Weights of a small GPT-style language model, trained from scratch on English Wikipedia: capped logits.
Each number is 128 + 24 x the weight over its row's rms, rounded and kept within 0 to 255. Layers, rows and columns count from 0. Numbers have three digits each. The size before them is the row's rms in percent of the matrix's.

# up: layer 3 MLP up, 384x128, rms 0.12, rows 43-109, columns 64-127
# down: layer 3 MLP down (transposed), 384x128, rms 0.121, rows 43-109, columns 64-127
# gate: layer 3 MLP gate, 384x128, rms 0.139, rows 44-109, columns 64-127
up43 105:117145159097142140116116095122181147134094146114141138114154184124101110118091163089087117118108158185125116113170124074137135128106141148126130119113139138129159111151154146116112156139132120
down43 108:084174154179150128174145148174121106134116104089107104137121148131086128127143123138133102103109084116117114159105124097101110088148104134128129126122152143130184149112155114110114124140117143
gate44 106:146118144084140138135160107111137127138141113081139178148135093148129114130100120134117181124135156133092146097112132146115132123121111059151147113087166117105100114144135114126148113145132156
up44 103:132155124170147122126153147123126106123153101108127116133122104175139098150127122150112118185170094081126089122104076149141084149093140139144099146126101180117105116114146141141130172161110127
down44 104:111142107146167117153156116136149153198134121095133111125125071136138153119104128121125159087143136127118140107127130123138086102146158166123123098113114121134093114134107133118156145132194122
gate45 093:161159134122097137118137153124172128112141151162149098109109132157159106104092162168142167143086124149086122092161152151145133128114130114142086176141155121140146099122110148150150139142108149
up45 088:160159094141121100116162159141134138147053134151116120144111105138156110133135177148154135144095082173136137128130104160160125127159121124165099152127100107125135091142124120113144132174115174
down45 098:110134092141131108101101148113132153160140113154136096110119125119137145132107115115147124155076122156160141126137130113147101107119104137166104153109102097115140110100094114117158136148149141
gate46 099:133095111126102173126116133083117133131126165154135163156153165106139124147115161130117148119085148158105146101105141118132133101096114131100141106116175118139113139142131116192091111098118122
up46 098:110152138109110179099122127105121094151095178136113115159116151136134133131153176097121131118121143140165133139106125128151126088142116130123169101064166117094169131116148147130117090154100096
down46 102:105155096085111089104102109126061120114147160149126145143122132128125115127144121142143118129110126092135119168143102155125086160136113094139106088115086124161093073128108122131125164113125114
gate47 098:149146142116128119135190125097117138117106152135166118136124161137118077136148140119132107115125112124148142122118164136152139114134117104157115127147115102131143121111079116151092085100127124
up47 097:106158097091138099129106162135093093090152137158166157118160152102108105127195116108070117161159143141124130143101140103161102120122165083111134091154105109111111128158087126114128116110111120
down47 100:114098129108132099137160147149065134121118161110150129123176125133102148131110138141139131112111081149142111156109139134104135140104138124113128158133101110092137111099139120093155129155142144
gate48 098:083145182145120127125145141123149150121155150106122170116086113165117113116108174127110116106106106146138088130134127130148108122156116137183165105134123124109115123093130153145104076134165123
up48 092:160171167158128081132132148128156108120155116128087148128133116153111135091105115126163160123144122104126131148151151129156149134126114137121131098161101156127113125080099131125161099118139076
down48 099:148139147136124166120122122103130105126135151156077128163144093124189125145142137148161143172136079139077137105123084139129149180075119076151125139149167113117108099108082150119137160157113100
gate49 104:091142161138131184152162149103175136115115105120189109130133125186106067135102129131119127137113080135115156150120144156125157127124131126141131155172121124150143139116119112125092112141153110
up49 096:069105154167125181135130159136164121163109124116146155124110125159136111142106119147095170106097101114109135174162154119134127166097165168152123107155092124135157120115126091140126138150135157
down49 099:135158115127112095142163129151161064115114103117173149095125132140123145118136139138106149147122117138166155117145093090147088164163124114142111119103119136120159149086159121160149128167089120
gate50 093:170121152117145124170139156152164150144175124138119110122141123121081109090112124118096088103101158115135136112126118121129165120155147133087120195112131124107121115083113121149104142101111154
up50 093:129119132163121118167182084142148102122104160105123130163151108137124137109112138129101181146090145108117136148132153158135118142149180153122106134081160122139166177135095101171093081118118145
down50 079:085078092122114118112187111146113120138094096163197135088124109122138136138133128135105114148140119154087151156085110148143139067142126130137139110128105137150119109114135113094127108158131098
gate51 098:165118123085150126166138138082138130129133167124152140132120168108084102147144136118141151125143124134150143142143075111178121128152137099145130133117141115114096108152138154153141124104119219
up51 102:139137120143168122158133103163133137129112147139153124124155108181127106114088110083109160084159141159088103093180149102148144157137129141129158157146135171081102136127110130156145151093135124
down51 103:152134104130119150154120073129095115156198134102149092155136116142195143177122139119157142166153126158163154103150117108155106100090123152116115152156097139139130176120107098139142161124148136
gate52 100:125128145105117150155123117146109096146104185171170149150134171136118128101167147087111120075060153144141152140124117106147190089111127142089135113113089088120121119146145146127131160096123174
up52 099:121105098155104088129142119132163112125133083103089090106091102111108122127148127161132162117121085098121145125141116175164137129136139081138162092124098132093188148115139166103133150121139134
down52 098:126124152117121117161128130102155147154120082185107150093167095096119139113095102173113112156121149157144130138100119153176132086128154087133140100164120152157154104141098146152105126135141106
gate53 099:143111146143073157123105168096148133150125159135138111139147148135098133114101139116129148138103111130120146124162136151126161094145098101123134145124129080154076127125110174089131143129122102
up53 096:144126118174121155142142121120117123152129163121122078104085117119095128120076106143100109099116100153111153130088124109117119150147137107124149145107083132141143115181088152124145149120094158
down53 095:109130117144082141153156141137157147131145133143116073120151093122123113128126082148161152119137140092144194128123125110087146137141120143120091094122141170110138143136122079124152151132176100
gate54 100:119100105117147137138146139104139155126138147112113083145157145156144105119102102130122115066117094070123129117109163162149164130148144158097121152141119126090137104094117172151114091097119155
up54 099:115096122115126130112124140133137104140092067149142145145133120136113164139132115096080144136123124127173117104148095140122115108108114144104113155150091169114041123112131163148118144129165115
down54 098:115081115128150135166144098131145172120138159150100164098168101111094137123116109129123140162138097139158144137110146109136152154143121085072108148144135154152140162106103159149147125107091099
gate55 106:156117135140125152154146164115142150125135185146175184076119119137159111107105111147120115105134143166102112140155132146138171096147114085159136145123151088108071137154133163148104124138126153
up55 110:162116088148156106126146148137100110155120163136145133085098112136163138146096110132102167128159169141149145161128174104156125138130138093161141119130122074123102136134122120175153148125094146
down55 110:127144115133143119117131135118123137162136192142161147070118128118128101128134131099187136143154120138151110154141141096117080156109102112106144127119130149091130134134085098154143138136083120
gate56 113:135141134148087123150134133103132127086137114148135137131092174110120106128108174111114138125147107111131114137143103125136141073103127109128135119136122113151124127151134137175089126119129165
up56 108:110139096101156113136188121113110124155114090144052124119100135126165142128142090091115113097140141096139157149084155093124132104128100124112148127139139124147128160100144145127116105119139129
down56 110:107133126123170102113124136154104137073082138132142134167127154155114139129136121093141141085134161095124141109101107117163126161110122190102106090125138127109131113103104135162132111119158149
gate57 101:107139134092122166149158131109139130096152170172178152123113171113125086089135106111130143108134120099098126121151165106106137129138102123105118154128142089122129107109116121139151104091084119
up57 104:119165111138148133136090101132137101133080114097105118137125164114151107160150110132122114127096095161103132125119084148114153130171129147145095126106158091140097089104106113124138093113101136
down57 101:177142103093159178114122120072162130108108130104145100108120140128108144124175089153145155151100109144146120110114140092130132131149142101159121119106144136145162164116146127158108130140104075
gate58 106:159143172142114130153123126085184133143092189155142123097151144116145089137113159196095091136116134128105162104142146120135159110138127134113133133154119111145142129129113150199095166114139151
up58 106:164112109134160157109153149086149187182132150159126120116122121150168116149071141102128135111101118096110122138114116146105096160134117130147141106140087141107116129093156136136181144128119163
down58 107:139134120117128116126114128174113157100179120154185148136180102141092123138142069129147167168141127120139122143142119146115162168144074099137153102125132136101178134122114144119111118138171122
gate59 101:152149146113111138125136142041103162134156138129115149096124141152150116097096134116116098098096120104113138128164175179131151148082120117121101124141130123136118140088104125124112115130119149
up59 097:133136158121122137134150096145157144134087152092155132149169146140138107101113125156129109092099121101126105137101152049088151131123113103128104115127135110138131116115150148153121143101117089
down59 101:155134111110120120098185130150134121136120144119123086170135149124177121130137147114120160108123152111108088124140127132145148139133130136144125108130177129126098136162127107139166137149077093
gate60 109:136134123168117132140176106104093159123132137135160133135163124130145104149090121174130131086116108127077107115110129127122085096077076143083122093149145113151112143124125130133147133130150137
up60 106:151111140157116141129089144118140125114144142104126115083119137120123142146120111125172137097149148149121149126091128122111118144137143104096100121114150132115071149135123112140146126140091110
down60 105:150083123147135115128098120108124111141127160114138112109104141105096148115088117100130125119119134108135117166133134106180130121167157083110128100109131164135137092133112118134145111136161160
gate61 092:123114138129079121136139117097106146116131111134119101132144128122121132139095116150127175075157160118097118092096130145107113107147115120124104130129113131169187149123127126135137144085141149
up61 093:156166096175169130137140140133076137143091125155118151155070100148159130113110105167096104136133142125156129148125116123162108116139131097137143155091157056145149115139130120107100111150113118
down61 098:183174140152094151135125137097136115123145130148112131124132125148131140123130110115087134106115165124143126119091128129170134139118140121056133168127114101112100123128085137114122118151145119
gate62 106:117105111090113166132138130142128145131158150140150142126142113155149092077108116107156112113147126095119168137164150136146184156110136112106107125127134128134142108103145111151107137092099128
up62 101:131108103189120132124068125106086150113126153129119125109083117130100132096116107114110168134115136161111159130117177153129122144107145114141090110126124094095122148156095126118126125156124091
down62 104:118114097127136135145081123123142074124135126115143145123087122158141161134119140138117126128139138116169120135128133114140127123100151101146163126121142166112155124107061121148164134100119126
gate63 097:123105135142150134161168156142155116126144139105160112138148128145149092137135148137135077090121136077128126096103127117106151108127150123172107151102142114141094132106086124130088135113130131
up63 110:144137130132150107123156117120153117161148166140149156127151138161136166090116117139131115145090134129120119108119125059160138128139084113145153169095135117119145117082104119121130123148092144
down63 102:181156137132160169084118091102080107098152140146131122176133159171136140134140128118072141136174119115162109152163107124138112129107177137154140130142118148073157149132161159121121133132125145
gate64 095:150085096084090161114123140091148132162107087134177149101164147115134121141123146162109121174108119115148097140146125179112116123110149124128154182128144089121113118121104140098095126133110156
up64 086:124108137104092135109131101152116071184136093125143106122101118079113156118139162144116121164126152101149140128150115138096124122083131151115118158115107109121093097114132166104169118138132127
down64 096:113142146137149153123114112152127125104100122138114141125136136085145116135155116069168133147164174126091141141121131128136129093132157115136096168173147084159129127128114113119097150148139140
gate65 098:134132125153089104141137132134151112126085172117125165128131168111091094161134119178117160112113101105078101126123121110127128136119092159156140160090133105156123113146078144189096106125128153
up65 090:120113111119076124148066155149116118150138126152153109157095213163135142113145125104138121144138151176119132171136124074159125099101127105100134121138140098121137153113132117095083116099160160
down65 096:125146155178120111100110129070080140157086128129144135108065106130113161144110139147125111154094116130131095120187129103159128109131149134157134123118159137171145115118107181141133152110096123
gate66 104:143123178110109106133182141123121176103145127138135142155088135135163132140141193118134132111148130151149178091149140126174140112142135060120126148124104161152133120120106137176146164103120141
up66 108:125142171115152108120104138120104127125090084143147079160123165144163131159146201133138134130105093169130154126137143125168140082148127131111140094162149143128151125094121169125128139150121131
down66 103:115087119088109134135128147112172116084103090144113129128130127119153122150106150120096092154139105118167122111104077166133150124122132158071130086098129132135152151085155108153166120141118135
gate67 118:134127157094133146146158138111144155136115149107156166113091127153161095132091146143119109135130147142100134111133139137146146081153123112148124127156148137142135149121119160177118108096102155
up67 124:186094068163161116097130163140125076191102119116091173121102095121137149143146096135147119093138118147111165172112111100171094134157135097158133118076120110130124129102128135136137149106133102
down67 120:158116131148143170153154187130103085144131176119133138130153063118108111136086161146127104099127129146140130101118074129139108110122106116149127144137116118160083114133142134167151155098136148
gate68 097:147108155095118156159169115073167159117154163126167138148133159163131105089110139164098164106115163116088139084159118134160165084114121084129115170143123127142093128099090138176137106094133148
up68 162:181118140117103169174150159092137117122100129148143126142126114173115125136101169124097140135094092132120145144111162159168148102141139120107162141131131121152161162133104123144129111104136158
down68 108:119157120135143106057099113170106080148104096080116109142141090105105162163154104122166121137144126140159114172089098110091110152136130167123118111127111147107156127152163132092122170151125102
gate69 088:149151124125126107133134104057142140109097115073163115130135140116117127110093127136078115116119148130148144124175126079165115126121166118110123112151151137101111136101100118157115090103115153
up69 097:146134127104153175118104120145160125092130149135110117152136152126105142113165120075116134146128118127138142137153143123168112126084111123120133132108150185135109169100080105133129138129100116
down69 092:154131096131139112128145147096096111168130126136114125097129118116144150129132107164158120134121096155129120107149094084094115129135155115066141127139151130069156144164129137096108121138125104
gate70 093:109123136131121144104164147113112127139145072116176132087106099124107144129118118121107102180120115121103106164139111174131163126201073093129122164138155129129058147149128148117091106116113075
up70 087:135132100112144107139142135125127149124124112160123151166183116105130117088092116189124169169124121147121126107175133107100145110152111131107127090123127111117160154138083132079156172104118130
down70 090:096110107139157146143132153134097145092119169094122178069145170117154139160170131142150110133130118092126139127124116124110131084105158113134126124138107144143156149140123159169129099099127130
gate71 115:173094157139073169149117119132173155157124164147161119127172167112091120137096157092082160094125116094080151147127113154135138107143120148113083108135107143129093123148141120156149131131117137
up71 109:101121105166174100150097105112111141129144134153138129112113145111117118135133139119089138130105123135111116165111117156177124115138154144194108118130155111164086136167123107144129125115133137
down71 108:131098157115108116157112110125131145129131131141077160133133128114101117168145122120108140111146113082099087068149075135108138181101116131140156101122153154132165103095141127157133131119104125
gate72 080:148080144149116154106119154128086133123079127101125148129166126143093131113131161133069143120167188111129130141118126083108122147141121175160169112120121154116094121142139220128144100141110135
up72 087:112129154132131115119134164136112116151169138136113116137156091156141159125127137150112076093146126164123129172162131132154143158159132142144135135126138144152170125053150152150119137106153106
down72 084:124172123152058131153109095080141097141132111153099144127128169103153121126143166130132134117090114067079105060102093124109125147128127149138096119099125137137136114150152099107121155132113135
gate73 102:135115123095151157154152116104146103112089188156142098143127155182151131137130131103064175108119126129098126121104170155150129144116100082125093088125089124151114134097080117117121150133116161
up73 089:160093116142175160166132105099114113164087176101115101161115106150138111169138104126113186143125129147124131112118112170141142127107139168112143112140129126161107144137100151118128142138101172
down73 096:130116150153116133108112132117119094098118146139108132120134125091135106130116081123114124148118135077165157160132142143161113158200097151092134116151080090138121127121127158149157135125121118
gate74 100:166123133099106133144131130125122165111148138163151166132137108111130085118135128163135115144153089104120124085139146105137136087101159085108103134091139081117141128133086150139112176084123140
up74 096:099122152110148088124123158136133088123147088138133177147120098071138094130141093149129101164176104156098116141102125087139113123154136155123169078073137117109127145134108117117168150146063115
down74 095:071111151118120098145141123177134112154113129088145133133135141078179153166156101154116141166133114167121108165058109117145131132137121167124151096151142137127166121103118145118142143116124103
gate75 098:155131129169133144151123160086113112110160115120154158133101194154103121086107106117130103119132160141114144148111087128173145098141127127095124102163171112118082172135117147160101101148130136
up75 096:106123136125193171142107169120139111113128104128139160093142081144110091134141104136139113133141112122106122145084101135126129094115113183184169098101125103141083160130117122107130138130110132
down75 095:118091133137179105121143138114120129127139127120139133100136171120122128137169130149158121106130107159121097163138104133111070152158140103084084125099147162148155110138145093117097148161150120
gate76 092:206085166128155126174180148133144119116163143156120126127121125159143111145099124105133154159094105140125109113142167130164147157117142112114130188099130088145127147136101103149131145111132133
up76 109:167107149105148108198145150158101108086144115129114115153106152132164118122112171129109115128112128123134151138173189124177166149120143099101131159113147100150126112109109134162140090096116138
down76 083:095155125134110164056088105111141151160122133116168169117123103134094143118182103139145123081134119132120100117108084125098107096140111152131134097152152165145111131146153151106096114151114136
gate77 102:120099142168121161148145132082118163147119128156130159120112162131131109135147106107108139152111134114106169084118189145108165113111134101096072151171117087163122132087119134174108123130115117
up77 098:112126111079098152129110143158155099071145129099139105150139134160124119122128116187174119140102086138125086146126117118140139165173115160113138173124127146149148148158125115118162128116152106
down77 105:144156163116076116088155163154155159121161131094153129132125118108147123097117115135127172137097127114093133097113131192113158130131115145109159131155123131094125104140154172133098142138126111
gate78 112:150081129087141146180120115090134151115179121138175113107160162142105110140098127106123148155154105108094081102120127139127128117114129101128130153127141124135134139091096125157134135103101119
up78 113:157082152151090090086127144112096156149153146166133106095101140097121140116160088135137139143121125139103151157121111116106101108099101180137105131172129132114089134067140136142102101131144116
down78 113:146100108118098105176145108106112171149173131153130131107088152086163125115183129124145118156123128103132168133143152136116121119101140147093102143153128097151107117130161092149161095103130115
gate79 116:137161135127135152142144152120158103109127134100155118110103103180112089112090121146086141135085149136073110140173118116121164095119170113129089146132145097131145103106077141145162119124144138
up79 109:127087116182106139131141105122161140134147119186091104147118144109157152119136124118134127133167114128132132095118155136160084126104103147114155128137132123138096095122133097177081112111172137
down79 111:137121102150100133097142140150132114105120095156138151111150146140175161128097120134102142119118128137160124092102130088152116132175136136101132124125154154131133175118126148131145086129116143
gate80 105:146116166129079146155158128128139138096108175135119116137163173079143142128122193142121160145128132093108161123134157144135147113132123104112122108138121100176115116142132100152130090116125130
up80 097:150135147141108096142168179131135117139051124131129119134105139143090089109118133123162121115158085103103132145120128112141117126173137141129131153106117146158146135154141127156103124099142113
down80 097:128140108165143162150122150116125123160150094118126121125098104111170161138108117103141110125120101121147105138186104115094097124133138090119155111153173076173136100141111167085143109103135118
gate81 091:094118103119188116158137132085099131117171129111135149149106114140120116155148093154118162131127078091134135109139107122112158103166124077126096114156112111126132106157112154138113124138124130
up81 099:133173122158111163113145133127162154116118104178157142110147139110132160131128134099141097130150113112146125137116122143168111144105129164090123151107122142138132131113099095114156098143139113
down81 100:158102115179127090152140079105097127116178083144113150123130114128115130117086105121112097099087128133117120129139129124139145126121129114146106157137155127126149129127112160183143120119169123
gate82 083:073109132130119141127178144128138109081095140104117092124144118167089093130171125142116094083120109102121129135126089096150128113120105156121149117139121116118135116145130115125089131098149136
up82 093:183114095084109114091128112119153164150113137078129133135107090164135150148164124056143134139119112122163182097127124157153169109156068137108144128152130139117121120148150151134088130116142095
down82 095:113128130129118175111106145126137119133141138163160167140146167142118102169089126083098135120139120147099160088114140150171126147150150146109107144096184125108141127120129126131122160148127115
gate83 097:127107163116089137121131173128109127123158122156158105142165147131143121105141128123137154091142128118108164142160153104077161130138166108086122109122148079142141143106123104109120096080135143
up83 097:151175103141149123147110127124120134103136108119131126119148131118112097134120127152117131134097133108148112125175113143108133155103132141098132128177094127088130128144126132073146127109080141
down83 094:151145114115075123154112068117165085108154106134098145166159136127112190111121114106113194080148099110116089151103156111109158119100120123126088122155143111101159183116123081126110101136126160
gate84 089:130122151113101156139123125081157157104125154120162114079163126125114106106126140085126160077087117103111138163144109117106115137144125105144142131155133106156114146127120156115149139158096140
up84 092:092117110081125132150186130116094159116179099125132160145169099107135117103137096079177112128131160097118115117134166113068154146153137123102111145141151132116111130107117089113103091123113103
down84 096:081147123108122109107162129153108149137143082080153165108104115152104127141132092097105113106122151156098125155153082106132115130142149138173142110089121157095125103126155121115098147128133098
gate85 102:180163126138157132188164143120139107112134114131134134115128161159073079114089115117116084102107142105133155107113169153131142073149103122093102164118142109125138116134092112132143096133112116
up85 106:113143142133100129127128118133102132087099122151112099174141163155136100179131160151075111118085092130103117148116143076145141145123164158109165164147108137082128168126176138111090132077143149
down85 106:158154153133143095125138156126135139114088109190107161146123145106148081151088118135106124125084150085132139141119155149128095135144162109067117151120163133100142144106131082143123151128112094
gate86 097:100149126091126140174146145121152115158113121088124158161097123150126112135105145139115123080102172133124137130113134178146090088134146145117107167097140165093128114128107165158134128087128195
up86 095:121145172158143118155143116117124097147132120144138130101139096159157112115131113146158088157099085160134119127094123137141154113122142138129134156179169114129147197092126100136135135144094172
down86 096:114141097130085135157136151131154106100137125133140149128128192103106131150142112148110120165123115127112134149082109135141105097148102155119094117157113177186099118112141125171155182121108157
gate87 101:168074125129112160156142168116144154139119155127120107101170173136142108091092175118105156108139126117076169162157114125110146112093116135092118160108123139161082091113117126159141097138115169
up87 101:170067110126138146125142142106115125144113129083122145119136079086144117109153147133089173142102145082110153163167093149118095133168151142141122145103102115125121118144134115131091150145137156
down87 104:128086093116111126168162175118090122163167128084121144119158094081100132168101125116137084138115142154118141138152144130100092156129108147094144114127118148132134107136143092167144099137130099
gate88 092:135159144088126126136118120102164175132107147128161147116136131131123115112108149129073211130115125146108146141124124146107145146141117111104098125129147109103122147141128154124158093147117113
up88 095:152125117144110105159122153118130126095126109136140113117133103142098061088109122161110108116157089077137145167086104124116151140098122158144170111168116112133099154160127113139107156152138132
down88 097:146132108116096122110140151113190120086142121152115157164100098154131113121124145090129148117124154131104090131147140147136127141118117154176144127086123140150157146126106185103123115094152094
gate89 106:104154125105129174171163112141104136093128120147128127108117141151162094068119119157100152116120116140151147116128164126156136120132121131079086136134156133152122135138132101116106101157104134
up89 099:128166188137115086095112124111151132135117092108160149140112085131087165149092164139125137125130158122092114104119165110153117137145132116158189152149117125124103149130119132116130185146185130
down89 097:114139155132138127191143126146156158110127096087171097143112144150104177081120170115153129114100147115092132087171104166162106150101107125151085144160133135136102146158101118122139106151132143
gate90 097:120160133098092138137144135130114144095149173082194105149133123176114096116103101113138167117136102097106145162113131134149125144122166146086126123161139134121123113119123113103114099097092114
up90 103:111153151101138117128128083132157158141165143151107140100112128158136108129097143117146125130165134165081183144126066137163149118137140094136133134118169093124106166159098152131123166127161134
down90 102:138129100098154139132160094123110107130121139101111161140133171136125121124134112109102182141160124113101121096157124121168100121087110112155113101122142123100157154127149110093123113131114125
gate91 102:121102158098109170164150150098134128126134129145153151154132137200133102122104141161128153131077135146102126087140171173161163103131118104138120146150166127155122111120102154148129125106119163
up91 139:126120127129151125110092123126097092125128106127117121162141113149120126122156099105141136155116105163146095123146128155119111146166117174152086139122160142138118101137138121081107168158132138
down91 106:158123151107167147152137141107126113129155109147138157135124122175141128091101127155121126147111121158116130072153155181162170137118103111125120138107160149141136109113114159106125110112129128
gate92 106:136168190120100144138125080111141107093120171128164141133127129116157124123117153145096177116119142125090118151149132160142154110113107108118105126130154135115168141171108153148122139111137115
up92 097:127111088131139131102130170138095127109159133143127116092099135140105108117118100140194092126128136154116116102135164146108146117139092112104128153140141128122102128146140132142097132139157106
down92 098:161145162086151161138135161109114113115141129142205149137142138166124107125089154124122119117121158079094144142146149132085116100118171097108106124106100067110146093154137145106129125099156124
gate93 105:142111108118136155176125149113111177122122159156132124147104104162117104097076128119155140132116117151129154165102102120133154105132131079143097089081120118157133108123076119139117097130112147
up93 100:130148146106119156120148115118151152137093103124111169105098090124164134117151113132127130114144145121134149095133146153144095125142113167130118175153128118110061121172114118117155137143122135
down93 104:092158086140118135139138089131131130156090118092115132112107155094158086137120112131140136137125125139129134101150119088156153097136148131161121146127103118163108142155155146158073113115116118
gate94 083:129107124089092174124126137096158128125113169131168121128085120132123151125161150102114105113105117174122117142127112144104148128122136090150114132165096114086134125144151153144106119129161179
up94 090:115090150137159152123111112160103151136133116123117146151107088108166156182078109117137109139165097121124117133112138141131137139145090130158122093074131105159129123123106159077106086148112139
down94 089:145113142134132130129138115111162127099097104139154121128159082156116103179153125127144108161103114124104125107141143078100109145171174089101095167121127142141104113104124125103122108144134105
gate95 118:168131133131131169170151087088126139146160120153132166124142165127155115098081179107123147141051158130084147074106139124151119121088137095116112115177118133124125097136127140151136125139114172
up95 118:102103130127100172141113124121153130093173169112125132129141107129127111124089164160107130105096085124146087166075080140138114151145136126134069122155125140114108136131132111092116116106111169
down95 116:111106127179122158118097156145145149119075138122144148128150144131129163163116135137118138124148096071161162152150108121110111103151176101145149088134130147132119123152158110124132106124106129
gate96 102:117140116119120133110142128086157152134140154132172162098098134135111108151104149127092120127130120093155112061123114132115163103096125086152131142127129165181101131126122123127098138107112158
up96 108:095130120096096152146145126152141090111119088163150115135106104101124135153108157151125153102131078138108108115083106110166103086153133178152141125161104121160132131132117143172161117117146129
down96 107:126123141120123107111117127081174119133154144092158145145139101118134152149116146140094109125081159181121130118130132134152115150106128142135190131108137105098101147112109115187093170124118156
gate97 104:161120155101145169158129113134139117123136131138181077151149128130137077117081172123168111107104113108098151144112122134153141083110128120136096128135133145163136098104123115126120117099143116
up97 100:121127075154155104109141139112119128142140147121100152115079120128166130133142128142070107107111140097120146138143172149152083104123129101139118112143099099120102121157119116152121097151126156
down97 105:142106110118131150113143166141167106087142146148101136115135129111146151149159141116122165145091165103096134085147135135150170129143191152125137120124105099105114144120117192162167120136184153
gate98 071:157140146107139121168146086143091117158120136105142141135106123160079129149152085107106097136135104098133126128105168123110112167142138123097152144136138096103161122119126130132080130118141125
up98 084:121160136085125138170130151125115110106108111086134099146162143135061096156117130119104166119110151121117164151082110103147142128122154103129123109124166113107147169152119125170067128112085144
down98 080:094106129147121122092122176168124160136095120149113127113098115131172153119122121129137127131174151163121127097121135137123151109133111164138101160157095119123067109148103144113183123131151110
gate99 091:122139152114068120111116136113104187106148126128148099110112139133125125175104115163130157096123101159119106143142126150138169085102139136095124142176162119123162131118139141149135155142138143
up99 092:134145153111179132104102116122157094112115133119135147107169109111120134163112118147161089131095122129110128112099122143119116133159108117123133079114123158106087141148116152140098136112122101
down99 090:150122152162116108163129141081129123122179123093150128153132081091127106111135119107158183148116143089078118144123125114109125155110133112068140123158159114091097129131159086137142131072096113
gate100 094:135148096098084142128123161101122101117146162113156116134128148144142129139128171153083157119096116105087174149096093158115150101160111154146134125100109116133134155118103142170131086138123126
up100 101:156157112126113141149137153141099155116147130140118159135101123116133075128109141138136127087095069116120094115142160111098109122129149119155160164130066139125130140129131132109119140069156123
down100 098:132137108127153121106136137106095166098123113136117094131134117105091128125143121132115138137128125110133126098130146100097101082102102117147122136123173117118159117155124139098085122147167136
gate101 095:126114105129120176128159155088104151094136117126111142142064119158152121125147150124130101110114109183091146097108119121142136100144110125152145142111133134155111117142114124147130140155152170
up101 097:183149108146125121145126142135141160099101101116141083077095127131115098136129115114103113135123124150123115196169116149118137120204121155131104117146145084111104133127120141118127125148106100
down101 096:137131125125118092128101086130097125172169132172151111147131124126091133106148100160149132132140126114131143169156134131144164146104131108101176108097123094164124123108130158105153132128159110
gate102 111:132135142133137150155158135111128128140084150119191093122117147132113116134088101195104097159113095134066119114141110145148152109087127111134113125145146153106079078122088130113099118145089112
up102 110:156180124173080155123079137118128138147104125146119148146133125113141132135127175119133140094104090145150174170114167151106111155138085120096154058081148093157127111133118125135107121136134104
down102 107:164097102106122085169086138144190168116163114138123143138138155153139137116106104124182142106105117120125189124115164162154126099145152120118111093095132126141126164110147170141136120114135092
gate103 102:112167136134122140153142134111129109084151155105176120110152115166101119163091123135128111134117158102104096110140151169118184128119139153088077105138127152138169124139101122148129119075092139
up103 099:117125106116143116133119113136123128145138149113142102091167125140122113120131132089132158153136138133137136095100103134123129131124088141160173133141155170141154140136132104104131154123180098
down103 103:070167115137116167144099155085089128114146160126135091132111121147123123106136122134110157146129126138120153146113106159108159118112114153088097170132106108162142112135163111162139176163124144
gate104 109:167087164145122176185123137109164126127122115100174133108113118108146106138108135142123153128123155133113115121101103134178114125124127108105103143121150120136144129145133138157089148107126157
up104 094:157178122090177120112158161138167125148113191135112148131136136145115114140082141149135091108150104168131119124121125128138128175186154102137152129133140142107121084118125119134118156110106127
down104 099:085140091123138113121134154113164137136118105104164118137113119139093060136097154160139084142169094156117123150166110102166103078105093121114158142163181122123113160113095127131129153112089144
gate105 093:091107154126139122121140178114125158155128143125149126102067131159145119128120131118144087111129155081103148096121118155099136082106108076132156134131124094093091113130140133149114110076123126
up105 090:089116112157124138135139130135139139161115127161138159124126048132096088146116113151126173138096128123123148100096113149124144099126163112144170091097092111123129101138113179146133140130166120
down105 090:146141085142140097093094133174130132080133083114145109126118110101091118122113151144137097085086164102138110106120126147118093155132172148103127086103106142114163166129121130108119156076154117
gate106 111:153134153074106145173147134105110137084112154120157147134113141099135098111108170155106118123133137142115104100121111116136148078113098116128131160155130170134093135110102152173133135117107157
up106 136:125148157128089175136125120110132125118120122098118127131195156159151139121127100113124152166113128121141091119133120148102120156156095166089169162134110177128142128121125129127141074111111135
down106 129:092121126117121153127122130107080151159114092137147113106164123135169153126133145121147143116118154121149127096118144158126138134143114154115116161119095172172145149158093152115072128135104120
gate107 105:099142142136101119134137108086109125100117131128120126111090165146113102128137147161093113139138138136106149099124116115126139085107098111109111093146101086149121136152105132152127143150095153
up107 107:139110109135090130125122145164099087169128130122145141140148150140083096117131142121097128146108103097099123156095164059128127131125164163100128142086129107095134182149153130103143114131127126
down107 102:134121180135129140141118124125096165111150151147119143124045137119135148138164129120129122133110141192133093116123148104139097106165141145097129141170147134108179150110104104144128155136142114
gate108 095:148110128106129146156168134123155132130114139158146137164137179173157132112124101118116165132095149141090127108153159134155125117080125080102126149136110105170133111128071134117135139139132159
up108 076:108136128130109140139074127136143190101149133071134131120116134159115096141142149100130119138122089120133135123107149116105149130155118165139157136144150161111078156136159145164110118118124095
down108 093:104135153119139166134097120153113151116125110120155151147167152155089158121154092101166129123113130132105157071161136117132172145168157119133122139126128127139124126098103103151114094160120097
gate109 123:127119136123123171151150146121129128118143177144160162135115129179134074143062121174143126126123128155111130121131149149150162113113125095136117147109147087142104133103114125139173119096121121
up109 100:133136096127123137147152166130101167159140154115105136083114134122093097148090116072099106095099100119136146151136088160165142109132155132140128153132131136118135172103120122154115114112154147
down109 095:139135121133104073098109125135100150172100116124096122138119180091125179157151129064112128122145137119108119174132102116132139147092122149125147099146133158092129170109138137132108146156134192